Part of a small language model's weights.
Size: 12 heads of 64, 101M parameters.
Architecture: RMSNorm before each block, rotary positions, no biases in attention or MLP, untied embeddings.
Each number is 128 + 24 x the weight over its row's rms, rounded and kept within 0 to 255. Layers, rows and columns count from 0. Numbers have three digits each. The size before them is the row's rms in percent of the matrix's.

# layer 3 attention key, 768x768, rms 0.0923, rows 140-189, columns 384-447
093:127132165109112161124135143160116106160148116123106110137150150174159157119127121104114123162113138099149140141122117137076111133106149188147152134148126111071147138136119166121145118153114139
094:096132126121144133119125138149152145106081116158089104107126152128174115112162180109126110152142117116137117087134106080123146186125111168061159131145146136128141118115154104132111123090129098
091:095105118119166136133113133150131121110152123115085105129096136087110124126147139142121129118120116108128099121096099127136143162136117119103109107146145157118147138143140112137155125115165147
092:126120172100168072137124133142126131127118124111106131157125120134115111174092112141119129135123097106167090160145144155157125109151139121144112089157126155068124158117107137123170164131130135
089:122073120184139131124105126140095115153142141109132127136102138119123189101131104087097152163128141135110105090117095114112118146107119092128111122113119131125146111125159164141101106170134115
100:085129116169125140125145166116157179128106160173154143121102089116154144097124087105126090155155067147143178110142091129115155111109138157133138138091151103183132132117164156130109105125118112
080:123150127130116095131122106113154152175131154096131166104114165109147129165170098134126117123135095130113188123120141188124130133139116112139147133148144098087136137101119094125103099125107118
085:152136130120102131126132138154120124120086128127130091138095106164062179116114138088130149101138146096084099102171102073166132134145102116130142069107171090134175181125133127113070129082141132
086:149129108130137071167136145121174127136152136175141117147102109141115136142114108171178144116177102148135117139111096128106161121112159128080101107095176142146108106109153145141128118140138166
090:146146127136178143144128149099113127136101153120103062156088133103127125168155145131121161183120141179125145132180115136153087151121131116119128166131071172121128070106146093137131109176112104
086:132131132139103102111127110184121155166120141122124093149079146114150106096152071105105136141108137145176100096141146146104094106091125146126099172119128116081165130122142139093117137095092116
085:142112160132125102176106142093148125147117119107077111116132116098122146138144182162121091145102141078169123193114134119117162133125131165078116089152149148152129117090085097088151135122158161
091:116134120158087137131135115110151134113112141108162096136072154116119114124102151148137139124130105142062158173114108126141137109120216135200119105130110107112112115148121123129083152108107127
101:139152170107152117139130141113104112094117137121192101119119086141134127132098116081156148124112142143138147158143153104139141089123128124132106150115124151146118141142138164096119160110182117
093:114133154136134137113113143168129136127117103154125111099133106124138140127122164162141105139120147136159098095125142128142125118144150077130120161133138111080084131127138072114150142124101110
099:127114130113161123145126160089113113143128112145134117165093113115143172095176090099072167136123131103124125143178107139129146091136123134107088128122166127188141155144139148096162149111131156
100:136111128163111111156119121074105118112154124133127141163133125117118128097146122090090148134126150139129133150123151098181195093107112119089157143099108099124138124136152119112120141156125128
112:161158114109168111143147112103142098135138095113071145159128116112123121106128142112156178140146134161110141158132141117122112132159154119095105163080155130116141156117121128146131099132123166
095:125146108152128113148111134162103085131097077161163106131182121144082116102128094150145149104115119129139116126142148146097104108160168143113171134148136156091091144148108113131104136097168102
098:152173113094096148136150119149148098146131151145136094116173160155133155156127144160144113130156146146104105130126120122124100141131149146111118134164126134103144081126172127100110143138072129
104:113141139102104137139124140131093099133163137117155151097133168160112118119123126131097116098071114142124102167089101150132131143093098126139149149170138139138164108131079113133137162080119119
088:150134121124116093165200162118142191096122113131144151100118081136132100122118119145143143090135162112127123120129150121128124098124143120118134155105140122132120167101152137122117122126110181
097:128092104170176155154115121116160141128116125145134122157116077091122105147134079145118153133141182144115097117171153109135128088175143114170131128090140132176177183102145160084146100131144145
122:098121134082112135132134157149125090165110123136144163130133124144115156096113141195162142110170100154119121162091143148094083145119098143137127134169117120117136109137117145159101166136102137
094:124130121143104091146157150169114166135135129088116141105132126155121139117116132124140130124117126140128184137135137179109085122141145163141126166141128166127117047128113095144177132134144129
100:142072174178148103153091129040071130156156123142141117153146127078138115112132162119122149102116147102158115126090092095149142124142153134100126101103136134164091129129113138151111138141157137
111:174154094147131121156113097104125137064149100101077107114142157129160118128157140102154126089108168116107079139133159146126119126175108136121080123136120118162123093125116088111148111167130116
088:120136120161165083169101118145152149140096133119094095139129131096132095143133160182136138141123146140105137121132159109121161125140134129159126119146111137111096100122125118143131141086141111
091:190130124109142112147150173104122151110135120133134113142169134139090168127157119092123158140129174118083086093147153123179098108096102116128121155142151178154158165128116094151089147088149091
079:105115108112161141123111119126147121104142129119112113148070112100101123109128137126132163126133100109160156111114126116118128128118130115102130133112102164108069124108155123168124097151110147
090:134140151120078189131113079153140120084138116121123140107130172160129144105163153114142107105122134080126130129104118145146102144140151143100160116164138140118111129103145098083127103126131142
101:179102102082120113138131134081178085131140151128083150107094115089168107148129157159125134149086123196132140160094144114140102191090128131076121137146114149136092115122142121121119098154117127
089:132140148116108159139117136114114115139149101091129131131115151118110133125126177148100156125148085101101154145144125101139118127133116108145155148166117142103181112104113128147106161163101124
085:137149056100065118190148099156179138149144151148131119141137097134109155143092081124167172117151149173110110145139162176122128134085143123140128138138148129140119133107071118141117146105108127
091:119125129170136113099139078122102116126150161140168154124129160169157102148122109123152131040151138150122132116135131120070119116145146108175120135093122082121087119092098145150145126137125123
091:157129092150111153164104125130138107121149121107105139140138103121164104120152155142148152107120131118060114158092145131126109154174100087107088169131118149144132074111129068111137116118098102
088:133140126100114140123141121057143154117140137152128103107111134114132114131125158100101136105093163138146138147099155079141104140085138127074102147168135110126088131188114191158125120099115141
084:139165116104101076147113163126145139118155119100106125116168072113097147152140118119110093128138111176107154184098157149153133158115115147137124153135179125178119132091108173127128151139150163
090:140107094128109136134120142142138157143136129114094166145126092095156123143156136087128144139112104142096104113116092075137122131105133162106085146116112148152162146116138116121113111129144145
087:133163170128121136120146123123115160130114113100177134085140123107177129144083117147146136140059110168105157122151162134078132126121146123124139104098176119113126138132122122139119101132139128
095:172113137134127146119108176140135130128148094091124146109162105106123129146156151158126152176144126172095113103151115099149080093095143116143107110144108132155172147096125128158130133122139179
094:150124152104085149112153101117089088091149137130117119119146129149153131117108147132145106103148139181091125127126148148118150134171059103118126133110118105141152107131161117127083102117192137
091:153132145142117138117133100119137116175165142138174123121161141183162122105123160164130108127124126095154122110112125097122091094109123127165125146137096124152111139132085106143111141118107105
099:157127101185117178112103142122164120105121166103144158055123122111130087152147123084104108168116131143096146120139101091126150118127144127097130144141095077191119124133140145133136098108150112
090:120141130131135147082137110126149130140169141107117161143148137124097140136141135087134155166152118154116138131144114111117121131100137111117134113119127117131107114104135107107102078156136145
088:128160137099126108171120093130102165123098119100104063149147121136161094140103150175112137118080174087136120155104125144130167116118098091114099182167125127076161139110077100084115146091129128
085:164156141153089126110129080146148153118158142119118111083146127134184110134117126161179110193142111139116104086125180135105102136108154127139149145098113095105167121118171141119136099102089150
087:081154171101142109136140135100146145159105150142173108163128150129156122118118109104124122145153100123149150092173118106137141111107099122147148154101109142097137109128124083176138107145151106
094:128155118129113167146094121139106135128129092098085172149155157120168139097179125100113140092074117118116108116127156145171088115130107158132108146153094107131129129152123076130120155165094104
085:112109099123123131111101139112174146107120126160165128090076082115112158143137080148072106168098148151149147118121107106119148180063164072100158114144149070154140127146163166115123102133121086
# layer 3 attention query, 768x768, rms 0.0936, rows 141-190, columns 384-447
089:147129132136129129146101125134108140105140168106134128146124170101142114117113157153153102080138160084139140151119120111114136144117112085123139146171092151075109121114136154109093138126103088
094:147077144076124131162137117103119113126163142135126126101129107137124107148095127144129136080125099121140120120101138104127149070100143129149119116064089079121142096159173112160091103085168089
084:147165128113093109142108131164156123078143127156131122150096114132135166119133186102123162136101129104083123125137155126127084094096106145122104123103104140113099094113105112154112136147126118
089:103139098154109130135118108153117080117117116103125127153151144112087093123137157143120125133129107114157155132159130138149129154137104082126126143101082129117141107080115133072131157093134086
090:112114146150097163117150125173155131184139127092153170111201133105127134144134134166110137169091123117138143155100146139110124137151128136113114117154126117107134129126143116134138143114141129
081:144140193105126112116116141118151122161079117139097157071113123153149124122119106102112089151137151151143099139128149113133121156130094118121124138150097112115143172166083115132127115096103126
087:094163147103121123094146134123137153135144132162135123147105131099147138170114144114187085116155136090163110173123084137112133122129163145135125124132162132188163088153105111139157124146105124
092:093134107131073132112117104147093156112124123133117145132125138134107122136090139107154167107140124159107127142133113106152154128116101124162138154149096076128105116095104133132116137148137126
087:156152076184128111118171129113154150125144107175142145133156130143119105113138181131126137110156109091107148121127187122159106120130119130133092125131166149120160143089131162120105143135114143
083:080113134147124075151155087070103131128146131091077127121158130112143129156180144147162190140132124182084140147195145125127156129119092111144106149105138114153107125106113131188197123127143152
082:142103094133074116113139115093168115153112144141105099089082131147122146112131120097149155093096093115107122098104074120131160080128119107131124145091132117113141134120132126164070083155153128
100:116121165121107111127111135147111110113116090146171134140150063136142134153111133103092105109094134144148115120158149117181099128131124140115133178084130155154108160122089110144202128105105160
095:112114116143102095132125165120126172139091061148126146125136112072124115168140071132203153101136120090118107088157164162160133141162158098102095129153137173134150122121103129105112103150166137
094:143126136101106134150082133142183130133130145123138113086145132119094119135118085138131091146108135132120183118124125117156132090137170141140128142137134118123131115157093122101103130158054090
086:059146129175155095121136143054138144105144088114130118147141153130135125171117157107168169156134131145130127147151155113131163127131098135106125105122102090127123095151118142168173106143188068
089:096083132133142130159145135076131162124139142090126141127101183128125126114153142156138191125129125167146098120087141106107106090132145128111150107121154123119125117150164119122132108115125068
109:104158164069120175088110133136153129167107132157146125143104093144130141129096196148096169120114160170131108125130149165123139118134145104128112138156134102170113129169132117141149108128115132
095:159147180112138141137118193108111138162132111112080138133131104120139115183138085129172103120138143104101112103150135163134152118100130140123124159176137132117100133107149128137160128080138124
104:138156129120109131124102149127084175160092142149139101146122080134118133190113183133118137090157115121122118129143123179105158073117115130141113178168172139142100148118145113127136078149154128
093:163119151107166112141151118089118150100158120109131127129118070138169145151122108120094142132135114119098115131127133126152133103135156116132090148103122125141135121077156145188145045112176150
082:089149137160131129117113083172131100111098144127174100139167141137132136168150140147093119121111167107136127184113146112149111120143093136163144124132162122092124119140104073140094151130149152
098:116135098107096140102100110166149092140122072125145116129174134127098121100128108112119103164133144117156137142132153161139109165163130172183174115126071183120152087108112086105129173136145107
113:175112148170134160113147137095122135153101121126153130140131099152154148129117137149077155123114122117097100065164125093127140137134105134117132172098126132146091134096147117149128084154161126
092:116152111103100145128152110111126141122121135169114140132149136107129159135119138149149170100165098132103123126139129096130159096106148072114113129136146132148147144126110161146093132173132143
104:136133074105115119095144146135112134139120154131141176106118136145157156103115131132143092123111095102136149098124114129133150139112102154158106140129091096105141108130153113113123147067123114
112:159115105040108153104086143182180128132074143155171147139070092139137135146142134130123098123146134077159113133133098123141131150126171120181112129144121169118161160170133089136094159125128125
083:148135132140118136151121134159135102148123115117146080139139121143136110116147148150117154134095127156148083140159151134102125155140094131117131154116094176119102130151150122069105170142120091
099:073108140114106148103153131124112074112160141108097102164092052126121134154133149113123112100119106132157120153123094130087124105172138141135106102130166083136143105120111169103175092165179095
085:134102098119121136138115105136108135148177158119105137142165153122138120114089103125159116106128107110111122121110129080180117106097143172129118116159156064122125138104110131118150115123136119
090:127123121111113125099101125128130132174110130160163076135106093105156135105096210142117097148138077130142141162125082159105146083142120138137088163127126159095121122151109093162105115115124111
094:117141119126136124129106137130142178161117137175128088166124111146130086120141108182140160133105116089139112114119115126149137158075094101162145122155122124167102156145156131153173128131156145
096:151142124125139161120138174123105150195132139137156134139110116104151136146130176152147076150118143114107124147124164131118114096113158137138075163096117148107144144127143151150098143127100150
083:100134166106138163097137142124158110097111130151096108141069110141143127122145115139141104153125111141155160120101119139146135132147150132150153152130116101187137143154170148146175150108124157
085:130152108115112127115094152149185136101052137106164122135111142093101125103121116158161146147149098105148122137142103175136138152119182092154169070138139138113144126156166090097110116152100109
092:158081104136159125123128166077131144129147135138118125153092099167111156117102099133149127125104115122119128140117134082144137147146194158097145166116134108120139176123166138147085112099150117
089:123102148152178101172116112119115114134092146123149118116109132144100130128129154132077129115119127142175115098127092118120128113110085151123144138115120092141113115171081096133113165105129116
086:127130193079103187166140126107126092122092160127127102129110119131112162125123148151119167071099099116137157099130105145093088074098085085113122111098102116139102136177126132119131146161104116
092:160117098092128125120162160109133144138163156144101166151132179132114092146099105134162139111131139132088099154122129117156139161141124093135130148114094130145148125118128094179126153129146131
082:133130122155155100149129122113169116190104148160124115116157117159145130121144074154109092121160096133112145063127141079123110136182094065149095130160154100179145157135128110107176109066156141
092:143134121101117121106157154116158122189129145152167084174103123146155104119115145110089120136128141123142112141160131162130126129191167083182087105073141117141155118140121174133128127164162183
094:117135101142136106140110137147139110115128122124114114083122131104136144123098110135098103128132121104156192106125063126124089141126170101127171128096131131142169158119121152115118124150123153
092:150123073177169124152110141079083119070140116105127154153134174132108097080155094112174151132122121150110091135120114119127178112132156148124121126123095133060123122125117126128121133128142104
090:166118128090088131155138107143103123179122161138210088086117151124126120118101103147178113145112107133154148126150158127085124108112136119128125104141073127123146130178112090147121117103087118
083:146132123094122119108104125151129104164127135144109130107127088130119140154125094114091075135178109074107117118095136124146096118166145151111088140126116159110129139122184125148170100097140104
087:126149156151137135119151122074119148122138135136102165116079141138113167134127172114121149133116090163082126111123132109087152098111128141140100174100098172139130105159145137154109108106113122
086:141127109105104137129124091147148131121066122137179083144097158108157141124121143126127124131155148125140139130156123112120124124136129109133107123134159167112110131153116087148143177156111123
090:117137141173131134121158112161112169106133110119132124149177144134113109154156138115131164079104123153140104137109167174138141086125142118119167120195162121166146115081175158137163085123133147
096:155095104051136129102130131101146149167098146150172111126107146099159116102123148137098102140138113115098193058115151129098153127179126102095130119107112142146125132193121114153134116107152103
083:112148131155147157125155138126095068159131099102115142125122121129146129116132145151099128154149117135102118125110158126109113140142097178146090150147082114133097096086153114145135100111092156
079:123106153113141099125150125129143130134105160125179138093113115143130125142160114111156117126137111121141135156122145096117159090146132092105129147151177111095119170169155162135107108143127163